config.yaml
d_mlp: 320
norm_eps: 1e-06
bias: "none"
optimizer: "adamw"
beta2: 0.95
weight_decay: 0.12
seq_len: 256
train_tokens: 122200000
Each number is 50 + 15 x the weight over the matrix's rms, rounded and kept within 0 to 99. Layers, rows and columns count from 0.

# layer 5 MLP down (transposed), 320x128, rms 0.0787, rows 90-106, columns 64-127
33 39 48 67 39 12 66 40 55 58 62 35 13 59 30 57 48 50 55 48 58 46 53 63 39 34 39 53 46 60 36 68 58 60 55 43 55 43 36 33 67 85 58 41 53 36 60 48 41 75 55 55 55 54 70 27 36 51 58 41 44 82 39 31
88 41 42 33 42 42 72 34 55 47 66 57 67 42 71 82 55 45 41 63 58 63 57 54 61 51 21 58 56 29 49 82 59 28 42 42 65 51 44 41 68 60 57 59 43 41 54 44 56 53 52 53 56 55 52 57 30 64 50 50 44 65 43 41
45 45 50 56 35 71 69 54 53 48 76 36 46 44 50 36 52 52 33 50 24 38 45 41 53 55 30 52 43 50 57 43 42 47 58 36 64 37 51 41 76 52 32 61 28 65 37 49 52 52 46 96 66 28 62 74 21 42 78 30 43 63 36 30
57 46 35 72 53 51 42 46 60 57 49 79 49 28 33 67 47 59 65 34 51 52 69 49 39 48 60 65 53 50 20 29 66 49 25 25 30 50 59 33 46 96 29 47 71 42 31 65 48 42 60 19 17 30 68 31 30 43 69 65 73 51 55 35
48 49 75 78 48 66 50 36 61 47 62 34 41 16 63 27 47 38 54 48 25 42 49 49 46 62 49 76 74 53 44 73 36 50 43 67 76 20 53 49 44 50 57 50 27 33 55 65 45 56 31 49 52 33 58 22 50 48 53 48 63 48 49 42
28 34 51 47 38 61 30 22 44 50 35 62 37 51 45 60 49 54 56 82 37 32 46 40 56 58 59 52 45 54 64 60 66 35 56 66 56 65 65 95 54 13 39 56 64 49 62 82 65 44 60 68 60 56 51 26 51 58 38 62 27 65 44 62
48 69 51 41 80 37 48 58 56 38 75 57 54 62 52 64 18 27 34 45 58 15 69 50 49 64 35 48 65 42 36 26 28 59 58 23 62 70 68 29 26 38 43 67 40 49 41 40 45 50 65 55 50 41 49 61 65 40 37 72 40 38 55 51
68 68 39 35 60 52 50 39 37 74 54 29 51 34 51 46 47 58 66 62 59 59 70 59 41 43 71 54 38 64 40 67 17 21 36 22 39 56 56 68 36 63 51 69 58 68 76 43 70 64 55 50 35 33 67 46 69 59 65 69 50 31 31 43
43 54 49 12 49 57 47 65 53 53 64 73 52 53 40 36 48 61 42 72 57 59 42 24 69 64 37 33 42 62 59 59 61 38 25 33 80 41 54 60 75 56 17 33 31 58 36 41 57 44 69 65 42 50 49 43 38 73 49 50 76 71 50 75
55 78 86 53 73 44 41 74 39 20 55 71 54 42 62 39 59 39 43 56 40 30 63 53 32 69 69 63 33 49 73 54 66 54 60 34 27 35 56 31 43 11 25 44 62 52 30 56 52 32 54 33 60 45 45 38 39 39 42 49 53 34 61 64
74 26 72 42 48 35 32 59 48 25 42 56 70 57 47 63 65 67 35 58 45 45 57 31 55 52 54 35 58 54 54 31 54 71 54 63 48 52 60 58 31 38 28 57 41 85 56 67 75 43 16 40 19 24 84 46 62 39 61 53 59 47 47 35
69 44 49 48 56 73 42 49 66 38 70 55 56 39 40 38 39 55 45 44 46 42 39 73 46 67 45 11 47 49 36 48 29 44 49 51 57 55 58 53 29 50 43 85 19 37 70 59 48 50 48 16 65 38 64 40 49 74 30 65 80 54 44 69
44 49 68 36 39 62 42 59 52 39 62 69 61 34 50 75 45 24 62 16 55 47 53 54 63 34 70 33 24 49 31 44 54 39 25 34 59 42 48 38 68 18 48 59 44 52 47 47 60 71 54 32 71 30 53 56 84 17 59 59 32 66 20 57
33 43 17 56 31 56 59 68 52 75 54 35 66 50 47 71 69 37 46 56 37 49 46 51 17 44 53 61 34 47 47 67 47 61 42 79 41 64 56 35 61 52 49 50 30 44 42 33 45 44 25 22 65 46 64 36 42 67 49 37 82 59 53 57
53 49 21 54 60 49 70 46 05 44 49 82 15 54 52 51 19 21 46 47 61 28 49 61 30 63 56 47 30 61 62 48 37 63 58 41 44 42 38 34 51 22 40 37 73 61 54 53 37 70 64 55 55 51 41 36 49 22 48 79 31 36 56 44
53 53 56 86 58 52 41 49 76 59 36 54 59 63 72 43 49 22 21 66 21 61 40 43 51 67 62 45 30 57 59 56 65 41 55 59 41 57 41 51 63 57 47 74 58 51 50 63 53 41 55 66 34 57 52 52 48 35 48 34 40 37 48 60
26 55 50 37 45 61 69 50 44 36 44 30 45 56 46 53 30 40 68 29 47 45 50 30 49 34 46 73 79 55 33 35 57 38 42 55 47 35 50 07 56 60 79 52 53 30 58 52 59 45 24 48 60 59 38 65 30 56 77 61 55 73 45 62
# layer 5 MLP gate, 320x128, rms 0.0821, rows 91-107, columns 64-127
25 37 19 59 56 39 51 38 53 51 59 74 34 53 74 61 73 46 43 30 49 39 43 33 17 55 39 61 90 37 31 65 48 62 68 44 58 55 45 45 33 37 51 37 81 49 37 55 65 54 48 36 14 54 60 47 20 25 42 46 31 36 66 66
52 72 44 31 46 44 80 30 45 58 44 49 38 57 68 43 39 44 50 55 43 55 71 43 60 46 31 51 53 71 32 52 23 23 35 43 59 70 63 36 63 41 53 32 51 77 24 34 72 61 63 57 35 60 35 48 38 62 44 42 65 56 43 36
69 31 46 58 54 40 35 43 31 73 44 52 39 60 53 53 60 64 45 23 32 32 45 65 39 54 17 72 70 50 56 46 58 38 61 56 57 53 59 47 18 57 59 38 58 45 36 42 45 37 56 56 39 69 53 45 38 76 51 26 63 50 41 37
78 30 48 45 44 61 47 43 66 53 30 49 60 60 72 24 22 49 31 37 40 40 26 34 50 45 73 27 46 56 51 47 56 46 62 09 50 39 33 50 33 57 65 43 59 51 38 59 52 82 83 49 15 51 54 64 47 27 62 31 46 55 52 67
52 22 80 38 73 57 37 65 61 17 53 79 29 45 49 50 59 26 32 62 40 61 42 68 49 56 28 37 53 53 58 42 71 56 47 51 78 60 36 42 51 56 62 36 61 44 44 46 64 52 38 43 26 58 53 57 41 79 35 43 99 39 30 48
51 50 88 40 47 79 70 51 45 71 65 67 52 72 32 61 48 60 56 46 53 39 31 49 51 48 29 60 50 47 43 59 56 59 55 30 47 52 40 53 20 70 32 34 67 29 51 27 33 38 35 80 28 24 71 83 68 30 37 65 53 56 20 61
52 81 65 69 54 41 15 48 34 43 56 55 32 41 51 50 59 58 55 37 35 40 40 62 41 54 67 49 42 47 58 42 51 76 66 21 65 34 49 27 53 64 55 65 72 64 48 53 53 19 32 58 47 45 38 63 46 35 13 52 57 61 17 58
50 61 34 59 36 70 35 57 53 78 47 67 52 23 74 54 62 60 32 27 30 49 35 70 30 44 78 59 44 54 63 53 60 15 23 27 54 47 46 42 60 54 28 45 93 52 51 55 55 66 68 58 54 29 74 53 49 44 62 54 58 77 62 61
36 52 25 46 37 54 57 76 66 44 52 80 59 40 61 61 46 52 50 63 36 58 52 49 31 62 43 42 64 52 39 61 48 58 55 66 64 44 33 51 44 33 16 58 53 60 39 35 39 33 46 57 56 41 52 61 42 27 72 55 53 66 43 66
40 59 33 52 52 59 60 53 44 40 59 42 42 29 49 50 54 45 53 33 45 37 45 45 54 56 48 61 42 39 50 38 72 55 24 34 73 36 22 37 36 43 26 87 69 65 41 42 90 48 54 45 57 38 78 48 53 51 40 47 65 55 40 65
40 39 43 33 50 55 51 43 60 59 37 59 33 53 45 38 28 53 66 73 54 57 61 57 51 69 53 31 50 41 42 33 64 71 23 30 80 36 35 44 49 64 47 64 32 71 62 34 39 53 71 31 21 27 76 67 34 20 53 48 38 60 51 79
51 35 35 64 32 60 37 69 72 59 57 47 36 47 39 47 32 26 59 59 26 52 36 43 47 59 57 47 46 42 63 41 64 52 53 58 76 60 62 35 30 54 29 56 58 48 25 58 44 50 49 58 48 21 26 44 29 88 40 72 40 44 52 62
57 48 48 60 78 72 66 42 25 76 57 55 38 59 32 44 36 53 53 60 35 54 56 76 42 67 59 53 66 64 51 61 30 41 35 58 55 51 39 26 49 43 72 58 59 40 53 34 35 70 51 34 28 44 57 51 14 70 39 45 65 76 44 65
38 36 65 30 27 61 41 50 21 58 32 69 62 51 55 33 36 48 30 33 40 37 36 45 63 30 49 72 47 31 61 65 64 45 79 48 66 47 21 99 41 72 10 47 59 55 38 46 69 70 34 81 50 59 48 74 82 46 57 70 42 76 50 59
58 34 19 30 35 34 45 50 67 62 27 48 42 31 25 65 55 58 47 44 65 39 60 55 23 68 48 82 54 75 58 50 68 43 29 37 43 73 48 63 31 51 61 33 58 60 53 62 64 31 60 53 45 39 38 58 53 62 25 52 65 61 50 61
55 53 49 30 54 62 71 47 34 59 58 53 69 52 52 48 34 43 68 75 52 55 60 47 25 75 34 51 37 53 61 53 40 15 70 50 62 52 39 59 56 61 32 39 54 59 48 37 34 50 35 39 54 44 23 42 46 50 41 57 46 67 52 42
44 21 51 46 49 69 60 71 69 69 42 89 54 33 71 29 26 53 66 57 68 27 64 50 32 51 15 28 17 60 34 81 36 68 68 46 62 36 58 62 36 40 39 28 64 56 11 45 53 53 48 57 41 22 58 56 57 45 57 44 58 60 45 63
# layer 5 MLP up, 320x128, rms 0.0816, rows 91-107, columns 64-127
47 50 44 47 55 55 62 48 44 82 60 43 33 40 50 60 48 46 59 38 46 66 55 47 42 47 32 38 29 52 46 24 29 39 50 09 51 41 86 59 75 51 39 46 48 38 34 54 52 53 51 49 49 43 43 58 29 52 35 68 79 33 70 45
50 61 44 30 55 50 75 47 65 37 31 42 35 83 53 73 63 30 51 27 55 53 59 51 36 85 30 50 65 35 25 63 40 69 64 72 45 63 31 72 60 47 49 81 47 60 35 56 33 49 18 29 57 50 54 42 49 40 39 32 34 45 66 58
36 33 44 42 55 72 62 35 60 19 50 45 50 25 75 58 46 19 22 46 39 40 40 39 61 39 34 52 71 17 50 53 36 81 82 63 55 66 82 58 57 57 59 32 48 69 65 36 34 52 30 70 86 40 36 55 40 36 66 48 52 22 53 26
44 55 42 65 57 50 38 42 41 70 51 51 59 54 47 52 65 53 41 63 32 73 44 44 55 40 50 44 54 34 98 66 79 64 63 06 64 49 45 68 50 34 37 80 51 44 37 66 40 47 50 55 65 60 74 44 58 37 62 44 42 28 35 41
69 41 49 49 60 46 63 50 44 52 24 58 23 56 49 15 69 18 42 57 45 73 57 51 82 57 43 38 51 27 44 64 52 44 59 53 53 57 53 26 53 63 34 32 70 49 65 46 69 45 23 47 39 85 79 48 60 58 83 37 72 50 35 61
56 34 60 64 49 36 51 33 94 67 48 32 84 28 46 43 85 45 40 84 50 50 41 33 37 39 52 22 42 54 57 45 66 53 42 49 44 44 61 37 71 42 52 41 57 32 33 33 60 35 18 57 52 32 39 44 66 60 45 38 57 48 52 53
36 55 35 79 60 52 49 66 53 69 56 54 23 34 44 81 52 42 40 16 30 38 36 63 39 54 46 67 77 54 55 31 50 55 57 73 70 30 67 24 21 63 58 63 38 34 44 44 63 33 45 83 66 65 44 50 47 54 54 54 33 63 51 50
34 60 40 47 56 32 68 57 41 17 16 27 69 32 38 46 48 73 80 63 51 62 54 29 47 61 50 54 49 80 48 32 42 65 40 37 53 35 25 43 27 49 61 72 27 50 49 72 57 55 63 65 51 39 49 21 25 60 59 39 51 66 42 56
39 43 56 66 67 17 68 35 57 36 81 28 49 49 44 47 57 39 40 32 50 44 52 30 71 53 50 49 57 43 49 49 44 28 56 46 60 40 60 76 59 51 58 59 37 35 47 45 58 43 48 55 42 49 34 64 71 62 47 45 52 23 88 50
41 53 35 31 48 39 57 64 44 41 67 25 52 82 50 56 48 24 52 61 34 56 52 39 41 67 49 84 62 30 39 45 28 49 57 67 52 28 23 31 70 47 40 54 54 45 36 38 73 43 54 71 59 58 41 54 38 67 49 71 44 67 69 87
46 36 31 40 48 49 65 52 21 45 38 74 42 34 65 66 23 54 58 59 15 20 40 57 60 54 47 58 61 22 78 40 71 68 56 63 31 52 42 49 25 61 44 51 39 46 52 72 61 44 49 26 31 66 52 17 64 65 65 68 27 54 81 18
49 17 45 48 30 47 48 35 33 49 72 38 48 30 39 29 73 54 61 35 56 44 33 40 44 59 43 98 67 55 68 64 26 57 50 68 54 47 54 53 23 54 60 46 46 25 67 45 56 14 43 58 75 53 70 51 41 54 75 92 44 48 32 37
39 51 28 51 46 35 76 61 60 24 39 54 46 24 46 78 27 50 43 51 17 48 10 48 69 57 58 46 72 69 57 46 47 50 54 63 39 74 53 36 43 37 61 57 32 64 76 38 33 38 72 44 67 64 67 31 51 42 50 30 31 42 75 46
48 26 80 59 67 50 61 37 59 54 45 14 40 45 44 60 78 38 57 60 39 60 44 41 33 57 46 52 50 34 29 52 52 41 68 35 61 50 65 35 54 57 42 46 20 60 43 50 37 60 15 37 55 64 23 76 54 65 17 66 53 60 60 26
58 55 42 60 50 36 44 47 46 34 71 29 63 36 52 63 64 65 42 35 42 41 31 44 31 44 52 34 52 38 41 44 82 52 48 35 49 54 55 66 46 54 52 45 24 57 70 48 39 44 42 68 43 25 48 47 59 59 41 21 65 61 61 49
50 62 46 52 55 29 50 45 73 58 50 51 65 48 71 55 49 35 35 35 67 39 52 44 44 41 52 27 48 42 34 41 51 77 33 31 64 44 52 48 51 27 56 56 35 54 36 73 59 32 64 68 41 50 75 36 47 32 38 52 62 36 69 56
36 42 59 58 33 62 41 93 12 49 44 71 65 41 48 51 43 54 44 47 45 36 32 32 61 65 35 56 47 66 52 29 44 76 66 52 68 33 42 21 76 58 39 49 36 56 57 35 57 84 74 28 58 57 54 31 47 53 28 83 48 40 35 51